{"n_layer": 8, "d_model": 128, "activation": "gelu", "norm_place": "pre", "qk_norm": false, "parallel_block": false, "init_std_qkv": 0.0442, "optimizer": "soap_variant", "beta1": 0.95, "weight_decay": 0.03, "warmup_steps": 200, "steps": 4206, "dataset": "wikipedia_en"}
Each number is 128 + 32 x the weight over its row's rms, rounded and kept within 0 to 255. Layers, rows and columns count from 0. Numbers have three digits each. The size before them is the row's rms in percent of the matrix's.

# layer 5 attention output (transposed), 128x128, rms 0.177, rows 97-127, columns 0-63
096:160147144155095180203154057131109135121088087148151141194151129111174115143119136104137140107129067044153084187129103208125152165126163115100103131139146155133105109129111159131147139095091124
091:123150156151145115106150157183142112171093126106112097104162110139093104131119134113101163147112126092141153115055126143061109146157079119140097131149129127125124162112104135149122117113165120
088:080094136119090117119117165104124157172088145146168126148134149112120223129129140068128093085118075087099178095079095135109124085083116132092153149123136103134192174106118094132127102133147184
100:163126210115085135148112167149120154140092122087102128130102144111186088164129124132167112094111111127114157140142118138086092180111065121102215158167115089142070118136094140131117128157105044
091:093117110130193087143117129221131119129055094089144108119161190120158114138104103096123129134120147163129146156117023116133103099145089137151107132147089147191199044143089111147114150122131167
103:104178101175129072071071152127118132087149119124085143129131075123105111189135124163101123142114112132102153083131123092141161154080175191213109124202167100081091122131123113137176181130129159
085:192144137072113135107123158092129115134166194165084119193081119174167124133129150140089102170157145097114089158090119100125170156138165128092088161131150119103110117133123119107073105118129134
097:088151122059154121131132128114084122097128101085173168133188133162176175089144110171150136124186129188111159147158122138177110070140167124142104183168116142096179121161099136152086155099156181
093:143170117078129126190165141110112096166093106139134068114167084166109154089117113122221107096138157194114145120038138073158083127175138188109128105130114112126118166119105123138110137068098144
083:118150115138080203145156105064127175113178120128183108192116114156122096133084107101147120074103104149120140101167131136094082157118100154177169095149139137124189080167100145110112105183084180
087:153176136126112101125140106138114121105129163102132106141157139132146114176122140170167142089053147152157115169133100094110117069112116144135128161114159130065119168117125123109124166139109116
090:146092076120123083123087148093047115109149138167106102107162155159146123128127208104182113141092138079210175107110136097122155164110119156100117117197067078130130136165159120125096203154092104
101:147131127156113146140138138151159144166134136118088137075136111100069115086169185167173122071104170131137130071060162136068126130078059064134127111085167122150169095126127141171143150182192143
092:173144107119100153108147108137115098149168113124150039070104166139116137122111077127156150131064156132125140172055106084131127127134122088125198136108090152078075065112139140125076201095118163
089:159148108142094112154155078114124091086065130125109144131093143105117132169119142111150136120119157079000151106061149177115109107162084155125139108147075098121119096093106122176157149113184173
090:117169174148101131152101153165152070180132118098107153048146142145128093057157128133138115117119135152136080150121097108087121134098091181127152177100111124117037099142082120102140109174145138
092:090107124147084126117087160117122124136118136115172133112140131147152145180159115144090158101186112170111157186172143057122098126134090145123116112111066108164142102176144127166128101077148083
086:123129148162131121127148195116132145095078096152137159205168109084149231138144095092129154106155134123130147132178158127100132097077129079131114132190171127073105106084135165105114138118172108
087:106092139177142154103093112110178101121177124123094107133082118067177175138115187183074106146138076140148130075190132124138134121209127146158142154090132095127088134112064098170171134121166184
089:170077122171110128095130121121127078150083095052132169128100112086117141147118148176171149132098108114081120119076145140121110150076172190077107128125140108134155140135104135110098158181125104
087:102094189173155121063133152166127133125142137172074159190134148149173132117149155154053141161123089072136147140160059164126129082153175122127125145136203155120062123141180122122106077166095077
082:172124114090122163135214060149110179169071125165131147163119077130088132167105143090066134156079118086104182170158057142173148125120100126104127146145110097061121106146147082127136131115118118
102:110107084128162125144105151124124117090097084121053154144115160119148147143123107134079128131117118107136135127206093170058033102092067068123164115104146168117125088165193138152193104129126145
094:106113075141099075142127050125155033079173114101142123076087143109102064173123117138165120112079136060129139131091133172139093191112161159137197155143149114099115208114126192179152152138097138
094:152131124080100110114092145088125158126105156101068084111157132163107186149084156062061096167164119129125121156134102123108086127130085114155126110107092122084178097125132072149062130165135081
096:126091162091055097108105132141110108107111143099114097093174136166136145130109108140123143155135181098175159133089129134146099142186080098106184178141151117058129198101119123175150053168124147
093:150168101156104179151138097105095139124161095147151086082117130096155031174143121106108114129112145097131138087178120116119137143096134116136152142186141124118130121157111133186182073089131119
090:080123134099110064091123131139100146086174096151091145144122079096165118134149119118132100142103077053117084091117131122072184160165121091138112175180108159115110079093122193140089148133117114
091:104122136146126182178101128165154102162138156157150074111122121098132107094023167107079138160090117109128058148090124153174118099185051088138142123139104068123090073130113119136184162145098118
086:102087126121124186111037089122149180109157138154138143137170111128100123081095150086146118103142123159090120139083074054172131048110113073105134120150149077197167134123122132116110164155134144
090:168177109117125189096120120079144101107112060160094138127125030113139160071114122153138115094163089123132129125197129141112170095150144136149100169073098091075113104139136115101156176151098101
# layer 5 attention value, 128x128, rms 0.187, rows 98-127, columns 0-63
082:132063123110113181124152081100145137114180172144108120147111132134132101040125110106189147097122131148084142117141112131098187116145125152064104105096129156094113170139057149110146094138107126
080:136126165108176144137134127127163080095093137096156135063072146101150100166154113115191138148237095147107095133144167065146171160081105130214180104108094183106138123163100170137124143196129170
105:129090126137198134106127103111152121101149188130114139115150108106047132064084108059144142156191131142070129130153103109126072083154151133129140105099115163076175175090136111153132143164143193
085:098138106088180110133117141104131117183123168181111142146127133140175095191098132163134142097118120131114168099133180121151141168128094158084158066101156118082056158153175171084099084118163158
093:114154159111091192133155123109150142170116161167232137127163141151173157068141166155134137099129120079103065200168083147095095131135132109120129165176073142130124120126133130143136124101163113
085:107153146143124208114127094176145187138107048111105166130136124123076180118132096106132123074114116142138161141109101109122087146123127142113071119193116148092125137109118062155156124140176126
091:100122102160162055171103140136167134158120149144120076170123128079168135173148099176086070094089188039130093082115122152129163183098111131167130113116140150176164159161135123106141122119147099
090:163158116172125103185173139130177090072116122092098134106097165077175110187137111144092134125144145156104094178124147153067112174112110148109121119120115164097184104142161160093139148098130106
086:144101113162156108151098164131105103081127165138144129020126151152120216120161125186146128163100134098117097100115099128157107130140149046109108127116134094116159083167119154118122167106197181
089:107102126157072185152147174138114117117138133129175087135127139108162173099108120051131161159163083110126124108147118125140071143115149120089155047137124164183167130174101132110044135135153144
086:113156104138127152053170095127134138139109104181132132130144141159071110121188132131062134088152084161165147148132125136130117075157126054145136137189162156151165169104150183159163078187099127
101:102079071077136104157187099083109084109162127180103131122115151122160120115111146115136110128144075093114147163157073108170114156164113168101141139082172166119103153152080107130093097168062107
089:169130099117092090208150152086091105122096146134116147117171073093153134140131145163097111187161133178142127137164096153166125143155132182082061129139146103159133162077135136090117061142119102
085:083166101094152092120119089162099133158145125158071131117151131136147090181154097218157106162103071183122103106149045113093114096148135142146147139132158117127116147187140157146105168126091129
091:173074147106113130121117107111117174105130139159184149176081098114142168175115148186105167124178079127106152116128086177189083131179130118110119111126083112146130152167135143037101083092117074
092:126159166143138094133167149161155145155078171112123165118170187100062102164145170131185082175103175120149132074164130173178138118106159171136208154078130102109098149153111140154095156103132185
087:061125128131146117120143119091145170189106167146133057131107148156161137123104154081084106094122141166126131104113097096107146121157197097145129122185097148128212136078089146114178176158121177
080:135151172130173148128134169141104167082078112138107098124159132166154116182114113116136157085073176094112159180150091074102114118127155124138117123101128100162120096145157088101120168114028115
090:124142084102120134079061176133153124079107115136094099131179128082141093098138157059070105164206137110068180120168153160151122069110179143135103085073063156103080122188163084165141080128110172
090:156131070140109149146125088122131161122123110112165071118093080092089178113113138118129144097161197117063162117113170067067168089114089121126143134200052098128198178125129106119109134157178144
082:157172076174094169153083094133112156146147165109139135071104130114121165113148128141153151103146109142127166123138129075141193121081160146141156157176117130115083164073162145177128121112135129
086:177097142103166110182133127125113150205172135180126110118148118097076066075064156154157150084121140162133142140144137069182165154175126145099148134120161121154145142089089129117131162103157085
088:185135131106144170170142129155092070119136085153110156127168133137167103100113145143102090165129067154107144133118173145115066055170107120171099092095111133165135089160097112109108141121174145
091:132106162188125155102171149137083113144102102155143151128126129142100169124161134158154156107093172131153126160137147110136114181094132095063136149148122169138096173112098127087179102047096143
089:138126145180211132153120090075171182120182118085111167160112107124112108098215139163114145084125146135104112160128124147141176135124085121145117075022138108186135125136111109071111108117155135
094:113071115091129129156138118151139160112088113037078147142153165165094170114087142148180077061152145133150158189136140160100147127151115135163169110084100112143103141134150109100108162115132236
095:158132123123106201140208113148140142136146142149147149158118156153126112103178152156113153132110121166142151144114092161138109115120138148110084142149131093137164169091119079141193146126149098
088:120188135150183122091173108093075181090150103125135172123120170140092111154152154144165120196165144160157170156114136119095086128109163188112121171118166150112113181096076146153176113131151105
086:123144149118164125069198105096107063139097135164100167123081119149138131130115115127073164118161141116149142124148145141115161161126139148178121138106070138079152140145132161117151112102189056
089:180141132116150104103159091112148123123147186163169130116155174118103112151173127117134162134167099120140185126101079163081106115084216135078078079178093151153106144143147104100170155139155138
# layer 5 MLP up, 512x128, rms 0.21, rows 0-76, columns 0-63
104:199117148123127114146119096122164160104077114132086112166166126100091145109093085120130103143115083110131142133111096079138132159130074099100105156105162137129137096122122138133151082144181144
088:163136148133163075095112079110180173153021117162117091153090157105127111062118159154118086165124073137141144097156166106152157204112099168104131101159104103157095145124072120101121105121104133
096:137122127079211049122107117167150133101125097122152144138111110100119116172147139188140089165128103091118098142061083113130120136164154092169172123092157171084130145165129116159172067097149230
091:118113094141127110128169184131123044135032096129086126104105125178136133142081080131157076147138124107097152098132101098120153144140104113127123149133110114157099071104149202167072158114074149
108:083043126138163054153115075149138146102129125099082085185082101132091153132133095086128129059132113105128156133168095106168150137151157132110114126117151164156136143099083132120097153118100110
097:104185146153125120148129158100157137175160122112141114173163065148072081139110089127212142089133103150099198149158179142114083103126125109160129103129123107105138145154106180104111092147104064
086:174056152117146108146116096144139143185114128165140125093109092148112139120073148169128087183138094085147070185144119157130072138173128081117156176107103155139112123121145158115046164120074136
097:090119126125141164173144117159150120166164073176100117121139086072112060182128093141099128096089161077127133147184119118204136116148122160123128120105115124139174097152111118129172190169116154
095:116128137108132159090098085159115126106132170112182142188122084146090118114125125178186114103088151149157134162127146123074136121121127106190166134146157129083129154160132083142183119102141146
109:113124137101117148102138126131108122134109081154113157148113140090115112110178082188169022111117167114083088128131135056153155186124088115129180085157140143159121164092124083153144122099108125
087:145097111085120143159122110176127103099120105119158206157192114104161131164091112143104145143109115128051103097138128148132158092177053106144122104124160119104080103149117144156068105154178173
095:104110126130074144100055107152156120146186173135118176156099116096065132162116175164156156082078109158114125148164147145137144145150168163030197128099113150158085169118140101146137150114103084
090:113087122143169087140114216062068111142117159157107212162159146092080122135106184114180110138077133071131095127132162110118128110105125138078089148114168146136083174101112065189160169123120087
087:138126085153149102154099200108126154119069094138122141136145146130100143138097094094142083129096109026119184154139122163161129100141128168141109175173097138131125036177109095101142154162076089
101:122155129127108123112160094165068116208159130070185171156136104161118117137152111179105102122099128132115111131144129059103181142135070092118123180194080154121159080066153100087198124145103105
090:239178116117144121136118150191122095170111167150129179127120125212127128184154075152144067136173129077133119124099164115144146083128201125156176138172163119091136181150088137135152085123150169
096:096112142104164167092132131076143119140117138173209114114177150076083124183136101209144139077106117129156146138115091117085123096169131086151122124121123109097185159126157074189154145126061135
105:083117093103130121178129105140150122190167119144153135089143086082127146127125136134140119139084079160136111154103077103179041129094141130094152125110126142153133201127138182117092139167099075
099:079147079108108098184110164129119105146116143100123164126134165145154118174162095137185071135139139146148103199105095124142110128066102156132090115110155138058121096070105150161146128172144117
108:076137172148118093140203126160098165137159097145109121061147177145097123116130142102103190164130154102083201184135110093072119119113133138140098147106176080082146189151137089154124148087147057
083:147160146104151137145105160120147123148113095101117129103135148163118166151079151185173124119150119092109169070145117110170136220075139119134162133107098148101091115077097168138088187160113119
117:133118151123127128152123098185070147128143137143100089117116099110177095089182112097123125107099173073071111208167194197146065119138156127142142108086115161145068168129140048111127162131146112
091:122103147118160173133122167172124106112128109048103145157135168118096121149125173144114161114089103094037139239078133075185139131110176117125107122137089101132046118081184103081160150073130136
093:118156109100070109143154074119077119101097160172153125122189120129164141088140119121183112174150161138135150179162112078084216147160073146151152148133114164161102141129137078157101091098120114
088:140115055086134143101086190157143103087142130108096153090114133117107050152172094102123135136132124076126094086087112148134136073184142116121168122132182153116104091154133205121143093151120139
089:156120095158154153133067134091117088140095111136115142034076101145085136095171137188167116093140150133139113130136086125139127103103087168058164186134142156134128157093089154117133200179156164
098:139072146147106133165088146144108144162150148112100057174164160089134075153137136142104126137149100155132139124128083089183141122117143113077119130167149137203142082109105122103189079108117099
108:128093062083190103137099140136176153172108149093161120111138082144158135071070150114099109112152145096194153065126135109170125167152120097061142177066146145162062162078141065101100136125105098
096:110130119142155148116164063121114169134146086155122069192083119181147136172135106120171067131129154169176177151125165143208129144092078082173110119123119147140080134164058109142149174110099127
089:128185128071162138157142118158110116111104103130123130121159133148113139099055101106178142165101104162090114129166122145183177123115158109113141125047083136150142129189115134135098126072157163
098:103114123103110133154091146102073079122146157126115094172163084145140123108044131129151070075172119097117119103135133097162104157181101108099171150101113122161095118188134096154150143115133119
113:096179096158157163076154109101087072144087097141144118101096101159170107144149147174099084131139094163116139142089065133141134084155061132174126072077151181086133150127150152123120147159149129
096:158194104123125197127167163077178071138142147086158152092096091073069140096072098082063100106108181130163159176154116103134106135109069189186166126161125099103108113131106130158156176138123154
105:092121130117136211118122108099160064132141096125142149175163128153155077121084089097164140110069160138158140133113075135123098084088168145136183169166128123167060146126145102143167179127132102
110:116139108118161143150101166114085104116114117097163115171121122104153116104143115128141189100125127082157167128164126130138189127169131098150169089151129155206147124062158082111162124155147119
104:138131096187123102103077130056041115161130144121136159095097137181155091109129137104156129125121121207136136188104142140121093179107111065099142094167165158160111102089105096107094041105146136
094:112105145160136114124081093140132126142066142144146167085123118157153102178125136114129132132149089074170104142153099136141102086164127114164143130095153136115118119154164068156156123086152141
095:141076129117116048158062106125202136193141144121197167116150084096133155130147060130096132094123111092103184137084156150140124082166106138076111100105166161146177154108155158145140140132180123
082:153122091108165126166134132116106162173143135103123120156157110157156174143120092161136142133183094142138142136111121099114123167119156160075160092062113134079115160160116066175139149116119157
095:157118082172145117137141139136126145186121123123136091160106133054102070191148151130172136103136177142087061116193081139079116134131169148147152100122132092188106133134137106167119087112102140
100:102137126135119109157122135120090113089141114162135174140131138154175116080099097116151137091160139145097121098097099146168205128149118088104099113070125171086142157105205171165138148098093148
091:131100078079139153166144112151134204131121127166188091086131068152149135140077104092153114136097157119081155115132123134114152137136119062113087065144133123181080116139066113169066117098144148
100:142167155106119139135138149114080163085079152100114077069111155141204074146118120125118176134165162084171149135087093108114110151110147128101132096116154092124115176102149099182107090143093116
098:131179134092116078167139123100192180068098126162094170133135093159140094180115115153147154107159116196101121203114116078130159127119109099112183157102137089185153118125114105095104137146160104
111:131146134095095159161080134136115115203151084176123132137084084114095139111133051225154076170149132135099141097172109128126120124208102106114121133110134130118144151143175086121152110139162127
103:115133114157093124096156188180088138109134112170154114082141132136125033151107118127155151092050148085193153207104104148131175165177125140109165110117139137133055112125112167166170122136122105
093:110142123170059142153114147089063160111089113084167046111189091122097156136160105138139068106139132127101105159152128124139094119101133122132142164105145170075120103120155135164175123132152164
107:138107171069110098142212069147088155188108103152148117130105115158143178152135099202115110120145125178130167046148135122104113135159122147142187078119141122173081148114145108059085159151132110
103:093130083099113054119076180079049131121129118173093134129139035129148161155131173165105142088133107069172065120083111141148045129094103094146112120057124139132145090162134103152164129081096137
114:145108170114170151105123159121184128106166154180098127125108071110170131131118153085086119118138111123117166101148150078122101112144084128099104129103100107167138116130138133185142098119174148
099:161123125094097110164145116124140141170124135158080116121142155187125087144097095133111126097087212121132138104129134070129149171088162108105086160114178188112133164122142040126179169139159169
093:165129187100120086108113123087163142121117124151148176145077120137173116201129204139091124181158136128080103121131089163155127150104086159105143108109116068156072091098116121152132153179175116
105:154138082150144189104146020127094159171138168083110100110135062135077109171026128128123141103125129084129167086160169120132080115164131108097144118102139134169176125128110186156140162143121065
107:164091134088121084096123125134145055125135106137083134062135112131153162141105106110129145131120149077115140156149084063137207171081113158126117193123155088104119085170051091135147174089134145
100:140134088065111105092153122131122120182110097115086139082145148123133104149141115139127146101086155198115116141084098122096123167072129099103189118131113179107086183135165092101147156142076085
109:092170150106098103146148132112089124092137129147125148101214147142132108113123113200192145133153100149163118163177080091120111125119168100139138106157174100180114141122123187143131064135130054
111:143152135114099101126132104132143121115090089110133114155116094111134131115081136127200084119131100170154132129131119128040148094110120161170182078055182098140049133101170045136162119099104051
087:153128152087172096130108151134115097159168127122139167088127089128097153104103073171075163125212115127140147192063144125148127191160137122127117126139162156102099127211068130152160081131125151
108:048071123143080096096057103136108180151125094121169120115133144155129125130088162193147119056105117125101073144183140113146120156081114164140137173131124099100146154141100069155110126170136075
106:151116132083152158119126103118152130155126083133146126149153146215138138148118149161150080208150134101084105075091104167116106122093127122177162112139132108133081163159129137137159114138106128
097:152104122136171055132155129155111172143084112157140103081148163204089154123117105141126102133121151111136089173127184156204095148121123112073119128124190150096108145137161123113088097127093124
096:109077109109102157143173123136128143172142080077138061095131155124181118084103128101160203086139135174131145141132140122172117173111096075131131157172153161138117139097100093075141130104071148
100:137071071083126173108139173130178136120148073156160070175102144131096155152098160144145120177178177129127187155114102119159125145075161152117118122126149086089081160114101069113100099120130148
095:148124164080146128152105144154137104133084148098125111118146133170151131130042172173169057124121114158093108134181195171169150127131137138121137137107127163093140135136086197163095137168137151
089:140130133101121162127135067105095116156093131106080145083124129102093101211133116099155174156119140103080158169144094123118089185104130121102174118140178147066143221070193116113130141128149109
084:116170168118130153126109148114145140082121110104062114063180137067141161115142146154172122152109095153150128110125173094152177121135111078096146129128129116096102143117105119167113165097160214
100:123133143134123134091138068191124093138084132091165112155177125120169148184140080117144148123138143152084139117134148106122075167120169089095150094119090093132120164125146182180141093141108073
091:204105143135117115107144137157160030142177136163185098062075158147139167102090112158088153127153120139186124138135115161094098057121140151099139118146155175125099109122171135105097114154118130
089:139092115119137087120126183111100135146068160151150108121166143178103091139089110094164135096081078108152178178086146063135112110135148129159113123164138152162127152116117137047114156093165106
103:155092133080112098151096119082127143095077193137158126091140078136151139100141177086117142159104183175106139150131141119161167129085160115151161062085161187139171153111102071171180166215091162
088:132156177140143169048132065139150103153174143090090156146151144147114081164154121106092123146122186106130152146142121123195109091120201111118197200126128109140131132139146139058164099141098141
098:190145086143121126153159146093125122146152182177081106140102085117118139089065106115184135185129125152178124100157117155169144106146152115108156097048160123112093103152078101135112103104119193
092:175090124078139168113106126138095098062133094190123132088083127143153138179092118106078125086135177128121163123144090146151119097068151166122146073174127130112113107140101075136175201118133124
097:185143091144140174127074112154128121144105098157095122132137082020141136182101071129127089070156124127131121115078167051094140120179145136070134103135168126091085179217185136139142125140200101
104:105124136076151168086141138101157103144122132127157139058129129126167132080096116105113120123118164138070127117175135084105146107136153143078194082105163140134136154127156131132090131188182111
090:073162116089109166118168070140113056141121101156052119091153133143109132152155095129141113149118078089101155178128096160182076159105111127204141128144058158120122093169161100173121105172143128
105:117112140041190159072174147113095149175146122138124061111111153129164178145080145159097195098131113088124141099134142117115176136125064115186144108141090118138112124129154151098094130149137145
# layer 5 MLP down (transposed), 512x128, rms 0.214, rows 0-75, columns 0-63
114:154115146082132099098154101131103124108123121104177113105110144159157108138074146177109154104115030161089100106122048118106194161191105131147103102153119182107118117132081159134114061122137123
083:158173144227050114139190132099074061140153122130098205133121118123120112114141117140103114125144163099131089134123117146093134153093156128088174117144132113201172127112109122145138097086128089
088:159120098156137135120137132127115122151213138115164164086130173181120096144119163143126144129147099138125111161000162126160125096138157110143150139125121126142113181108150149153137132129119156
073:112128116155080153100103114117097152087172112127125140128123103142159205079153145084077143189092112097084157098208114142110116153117139110109143112059165171084100190161136035093122146136114161
112:158112132118082136115130175139192084114151117123080143126122057202175192109133178094097074092123166109092116112193131165119078115131136103102105153132211114130107108145137089128109104104141144
104:145102166104183177127122114064146123065164061128054123091111134083164091164148181131111098142113119102131162095135111087135094123112146124083125166109128127090150090076167149104115121156108179
085:105156156121133129105057153152144125101171134135133140125118152122122122139135164128106142145184072117134118073121105090074179178180097177136084126097165181129151190108139189102130117096147132
089:102161137092071183124092103130116096129135083151101100137102151173167144104103120111165117122134089130176131116176114097096163151135130123170144132136118133186078073088111156077143123115143076
096:173198122121116089126165145144183086137103110078173134135184190150180175147139089165146120115147173127155155112188075106192115094144105137129160105103111125103131148127118118113156123141123175
105:112149079068153114136175152074171137108133171155140138100082117136131042131118099032145138153135111077128149129135141136157132099134066163149110093138171117136116153124151161194139089097103173
087:183179085131085124124107116097120109096210143090108075120114097127100163088140152140153107169131113131178118106114117102146064186157170179179108131146117150132136120153136156098166160061123137
104:139186154115173121186140067132163113146088074131150054132078072160124120165169104066122088130115159135094104158088148164072120116126160136200171165141177104108120166152150162117131112097107147
084:134122170115071159116113083179128129124098092097137155058140118144088140134160102153146149054164107127115168101181136106141088133155142138107125155161121105119151177161157131137075156069132145
072:147174129127141156141141059130154132111168166126132134091164119083124128167126082163125174118108101147140128118085168159093112140124155095155158075176128146142063161147133160113151065097173130
111:168211176119146119120093161112125105124161137146136086125145100122125115127134060130154138139165042085100164092149086100095147061075147130121152133126104123138141117118103101106098145073152153
085:110176109107109132090134169113076148057176101117168129127104175103137116141156161122140137107106146165092119119124158127131107123112133211071119112109118158093093169163130111128118154119095116
095:100080114113074188121162113128098107131109096077122110146117127116067128132123169124169128144080123125107076111142132113131145152083123165164172084100164104089109125162180174035126145161148091
108:091142189136112085115140153088198198124088098160137170072118147144100124179101172108139119156149172167115102113146165122141117150125120190137118176067107185118143115054170150164085094146154067
084:119127105139102101138105112104127117196134086157128063109114119091108101057103161173139171040051090191066169135164137132087158167093080116129113175107149116151131105129119137104130156134112117
113:125103196133073085159147131086072138100104156143075120178128087122160167149121162115082070142196178158079112119155155130131149120101091156103154122115145100133146132105164115123124103118106116
073:167150178159124082091068125111118072077123096155147134102123141108093131126116126166120123131098102204133088124123084155093105174150124077119108138135125131117142104113171148073160115136076118
119:164170133052119172137158133125091119168117077106153131107105182111171128137178077083206078158104202089138123130132131126119132127179075120171154109187090135127169116152133129123096123134146162
100:115114081140112097134166154185160158069166141153144136078117147097093156085110155140092117160123160071092134121194117145081132114140188095146112100148148109120100150104145114144111164156132176
093:119145124107091141069094131158138120166207121147119089113124158107126169101108176150155168106107089181161131141110143099122158080100119079072158071149165099180140116133189138172130133177160083
087:161136114136138133128123116105147125177111071127158097078155139118100143089125170131133105139145126156132151124000160058105116123177113171170118139092141088124178146118081159159090166112118144
091:111093129102130141123108133116120071162161122099196103146128137103171099102095090094101126177129101160069119150117136129096139173175082203042122158145092153131126151106129058110084148070076176
116:103092155138075131078131111124135148117120114174114095116157113109167164125176132155044141113181130068155129160158120149090142164148076111113086097171057101106048155143203139173156106101162157
114:141099170080095109156134148116088068119094139096180160094157127079078126200100130156063122135191186126122069154110205136137147159090093168119140151099111118088079145140097097139166120125102140
083:070120108178132125130097119149115104131175143087127097088075141164151134115108153142136155132112092087140159171146123107066131120155125129007099087076156124166103153163158127124139179102138120
103:104104148187103101118121217152131147116120091133130134103159090101101148132104144177100174103080155093156138101168105145108134161062078138133142129117098151150163098078161142130097156160128044
106:124130115186158124183186092125132144102130138047138142142126139142192118060148087168137145066105148121141076077120148121105182032113147122152213150133195178131101109185102106114150121109145170
106:138148176121135155111088108149187111147138143148175156181181191195101113107099145123143164086070134044139108086175101115163160111121146121160097187127081120127112084101135131062143112163143148
100:068163141148107090111080128146086133148126136141138103134140153105082098157120072115128135142148080154137164144144073156076115161139098100134103086156165080105152067137158127152097124088106138
102:120155104085130164112147106087149114143076063122166080101129145128159104150168086134115124119094205122129157110058156184130148119115150146207106159151085153132125152094176067144150074078080155
102:131120120080143139063108135133100139078181045160104080122164108163208153127079079173076111114143096118145148127107141116167163148178155146072112145128109138074175148107119123148101133124175160
102:114176152107145139192091156086083110099163118169116080124161116143138107149118144059128114124160107074108138146068132115068156129128111122118128062105134066127086130143096179161202125177159154
099:162134108182159166089133151111092151182114137163155153121123122157181117126118143142137142103042094162180198136123099119159108148144100143146129141134098090111202144117132162101169110165053099
090:132153129116133128134070109104107115131121077155059077049086124118178130117112143136120119149149150121126110108122112173095138154099128093147176089096093122122079083123154081073188079164092076
092:135152108121096084102131103138138096129101093110117106128137135130071118131146151121119159136090132181094081133000081090179080121162208110160083155122148118068085099153093200105050136111117138
100:136181196114181151136168131088115152110196156144164167160128134145123101128111077115057106178138095110174246141079106050119127071081163145188080087142097158128127122098140117188119136154163115
084:132105129146078094082077171135164139124174114126064127179130129128125128093096098139086150130154158157129184070094114142130114120166123135129138071153161108168150118172196123040192183148109122
102:071162141146178090097172158081138104140126159113100129105116118178137098107137126117144140092131197166156105164040133137136133180114139152137179040180110142141143139134122120167117093094106150
103:148108147152136163127158115128123186094148104104107159218151136129155127127143128140094141137071138102092129111191146164140125085057100068135134129129112148180126181143140181065157109181119148
083:088128117095099132074116182169087168083187188103132175112095105089148187102103123106099140130094165149159096129135075144080061108114140111096118176123119183141100126127160130136140043150154104
113:107109109113182146101122106097138082144131116159130144151164080108162190148095102041136093165113174123155069102177131167164187107166177138175138041154144108080092147099150125153119175180123157
100:095063170121159064117070161114154111118095133164182149202112158130183108119098133138165127086167139094124161144175151129105139139177113131115199105152173180113100140123128133057127114133147127
095:095129081083139124143089112110075106138097138111093111157185131114076130106140139047067106101108104098073090163064112134128124184153108159110128136118204114109183150142108145147143150121170139
126:115150082087093155109124129214097099155051121134077180142121118095055128183123080191140176176130119152136179113118112105068124113158129095168179144189150146106114123140155117136149145170131177
107:124149100160066093124157121118138142159146125129127150102074199162109125046120107202109126123111107118131160182151124139189123084198143118099149171108072139071063148103058112158116112103182140
101:176105179166158132182141143144152150094150104086067177200137118138112192214151172141108171156110135106145116078093129105117130153083108119104131160139171102203191133151139155090166081098103108
103:114153113097066097139156107130116140126148166076100078131072135172144117116098166164086171155112047149162093087102157084127108146186105203124125137078146201158117117117111159141145121132103139
070:083139137159095153126098122124135093138158117157147111110110128097132146116099097136110170098078133126135148153173128155110128125139161094090066128119181121164140189110137195107130109067128015
108:104168136110141144162125121136143143088137161150092112132131080199091132077158142137091135080163079097093085107159102118086097149134194117127110122094136134187072147112144189142163100133131156
116:049111097128195108121091126096117172133096076151056098101157103126115060142159119129139103113180128125133127065098084093103136144114225128103071162128109114172181106167179164121097121085144115
095:107122104034146157164127099132171144152133125079116152126155147122124082137115134151149180135099164129147123143180124126119191140119049137178167130147170127121149150176125126093134151135117123
107:050125156122140152118101129120167102171126118104137100133166177124110151117178085168147131119165080115110095139131081115158126165096143132164080114114110162108149105194160120102159140119136148
106:125092100064088143140168116114103131203104166116175063145067128119118093104152109164111139161149156150181115133143119124137179124135139133170146153153128173170174149082124144104084145119119132
094:181169104128110090119108126123117130102146116113127090126130139127144127171126104142122088167124151120101109073023064074155155113104143126116081108113092108105122152110157106095091117155132167
110:092165143174145132147163138153147107086107162144131150066104128092115133149155074077136146169156134145107168103000181206139134136130142096138144035164095108125122107130112145150166114158147145
089:083115103094161108155143129073175108143131095125104160112115067158153128095110133151148137132117106108092088119203138088170145114145136160125081151128127143157151124132186127116152137105083162
106:059091129133097088110137129081155187107109090069120088119110144084159145094167083106155160140157084126172153140142146114109183113146165155165088125121145089168122112120138107149142131101141105
092:108143108127136174156075185092185159179089078122098113132106110166115138122131177134109111120177106117136103107100126168105102186155077090128083125111081169155130137092129181106142146119131112
100:100132101164182120132084122093131107145165095133089170152142155145113062094141148117138107164126082120112118119189106121122136189172128165199129167159172105161155188160115093114140167133090113
092:154156101092116091132159117160161163144167134137116116167115099185152173123070124119034098127122070172109135180130119140110158164184164106108137148099145141087123132124156102088104139112138132
104:130133105169085105108200103154101165085111130083148100092140155168114178040071114116104084125146137142116134168075113130123138152140118110159076113134142142114108140098105117128093180112119127
077:152119131169137131111145200170135148079171104166123111105131103064149137118172099116078163131181119102152154148180077170147103124135114126141121098093102177135147144139144115082114082149072101
111:141135112151125153148118170173171135112161134136135091115132110129143079128104080107070144086090137147095095144148199109142059144100102174150109104077139183134132122160158116124105189157132172
095:119134143119127108138033172144156095067057148127134086022166168119114185117135126149138160120135165113143106161059149113117117085151147146090108157138129149166112159089081093086076138122143208
079:166171185101065138095095143142147112117143113110129091200123084097140100090148102129081168102187149145141099130170107186128095125117114203088105125105160102148113116085160098112095076140130186
073:089158210146138172079154141142029193120136086108130130133144146089093088104131096162096138125134103139144135137171097152073104147131145125080113136120141123130087100089162135099092087064139054
084:052144098099134099053116131094101119092183125099131159139156136137150090150134141074087135164098207140171099186077170131136154113097144117188095103198140121110143144148170127134116151150135145
104:077126125114135184119127180098153164161115092143147128081106170146165159124110125218116155110130137106165091135091138158084108141159136170215131112166150108146104088149155104119176091139153166
092:114128137148114124112093124098075089105191121066152127139120146166171128120111073070136135153159108109142135115191210145162117142136112092170090163158135143098090187124163117137151149107149119
094:140127121140212172178140153104166070140034131133144132087115175159161042166141146158154104120125125132148080149096142068114080100140072154150076120138099138132156127141101156132119167132127136
105:147118164175121090163123112170076115100109077113098144111106102085100118207152067093099149129150133073146119145071158186095168096141115106135095120126077108109063107137109108129117115151140111
092:159101119167095074163084164087131107123138102121089125114106156130147151134053156148108143167131128094120067115171169086104147095157052210150130150183164118137135170132065102100149128084057123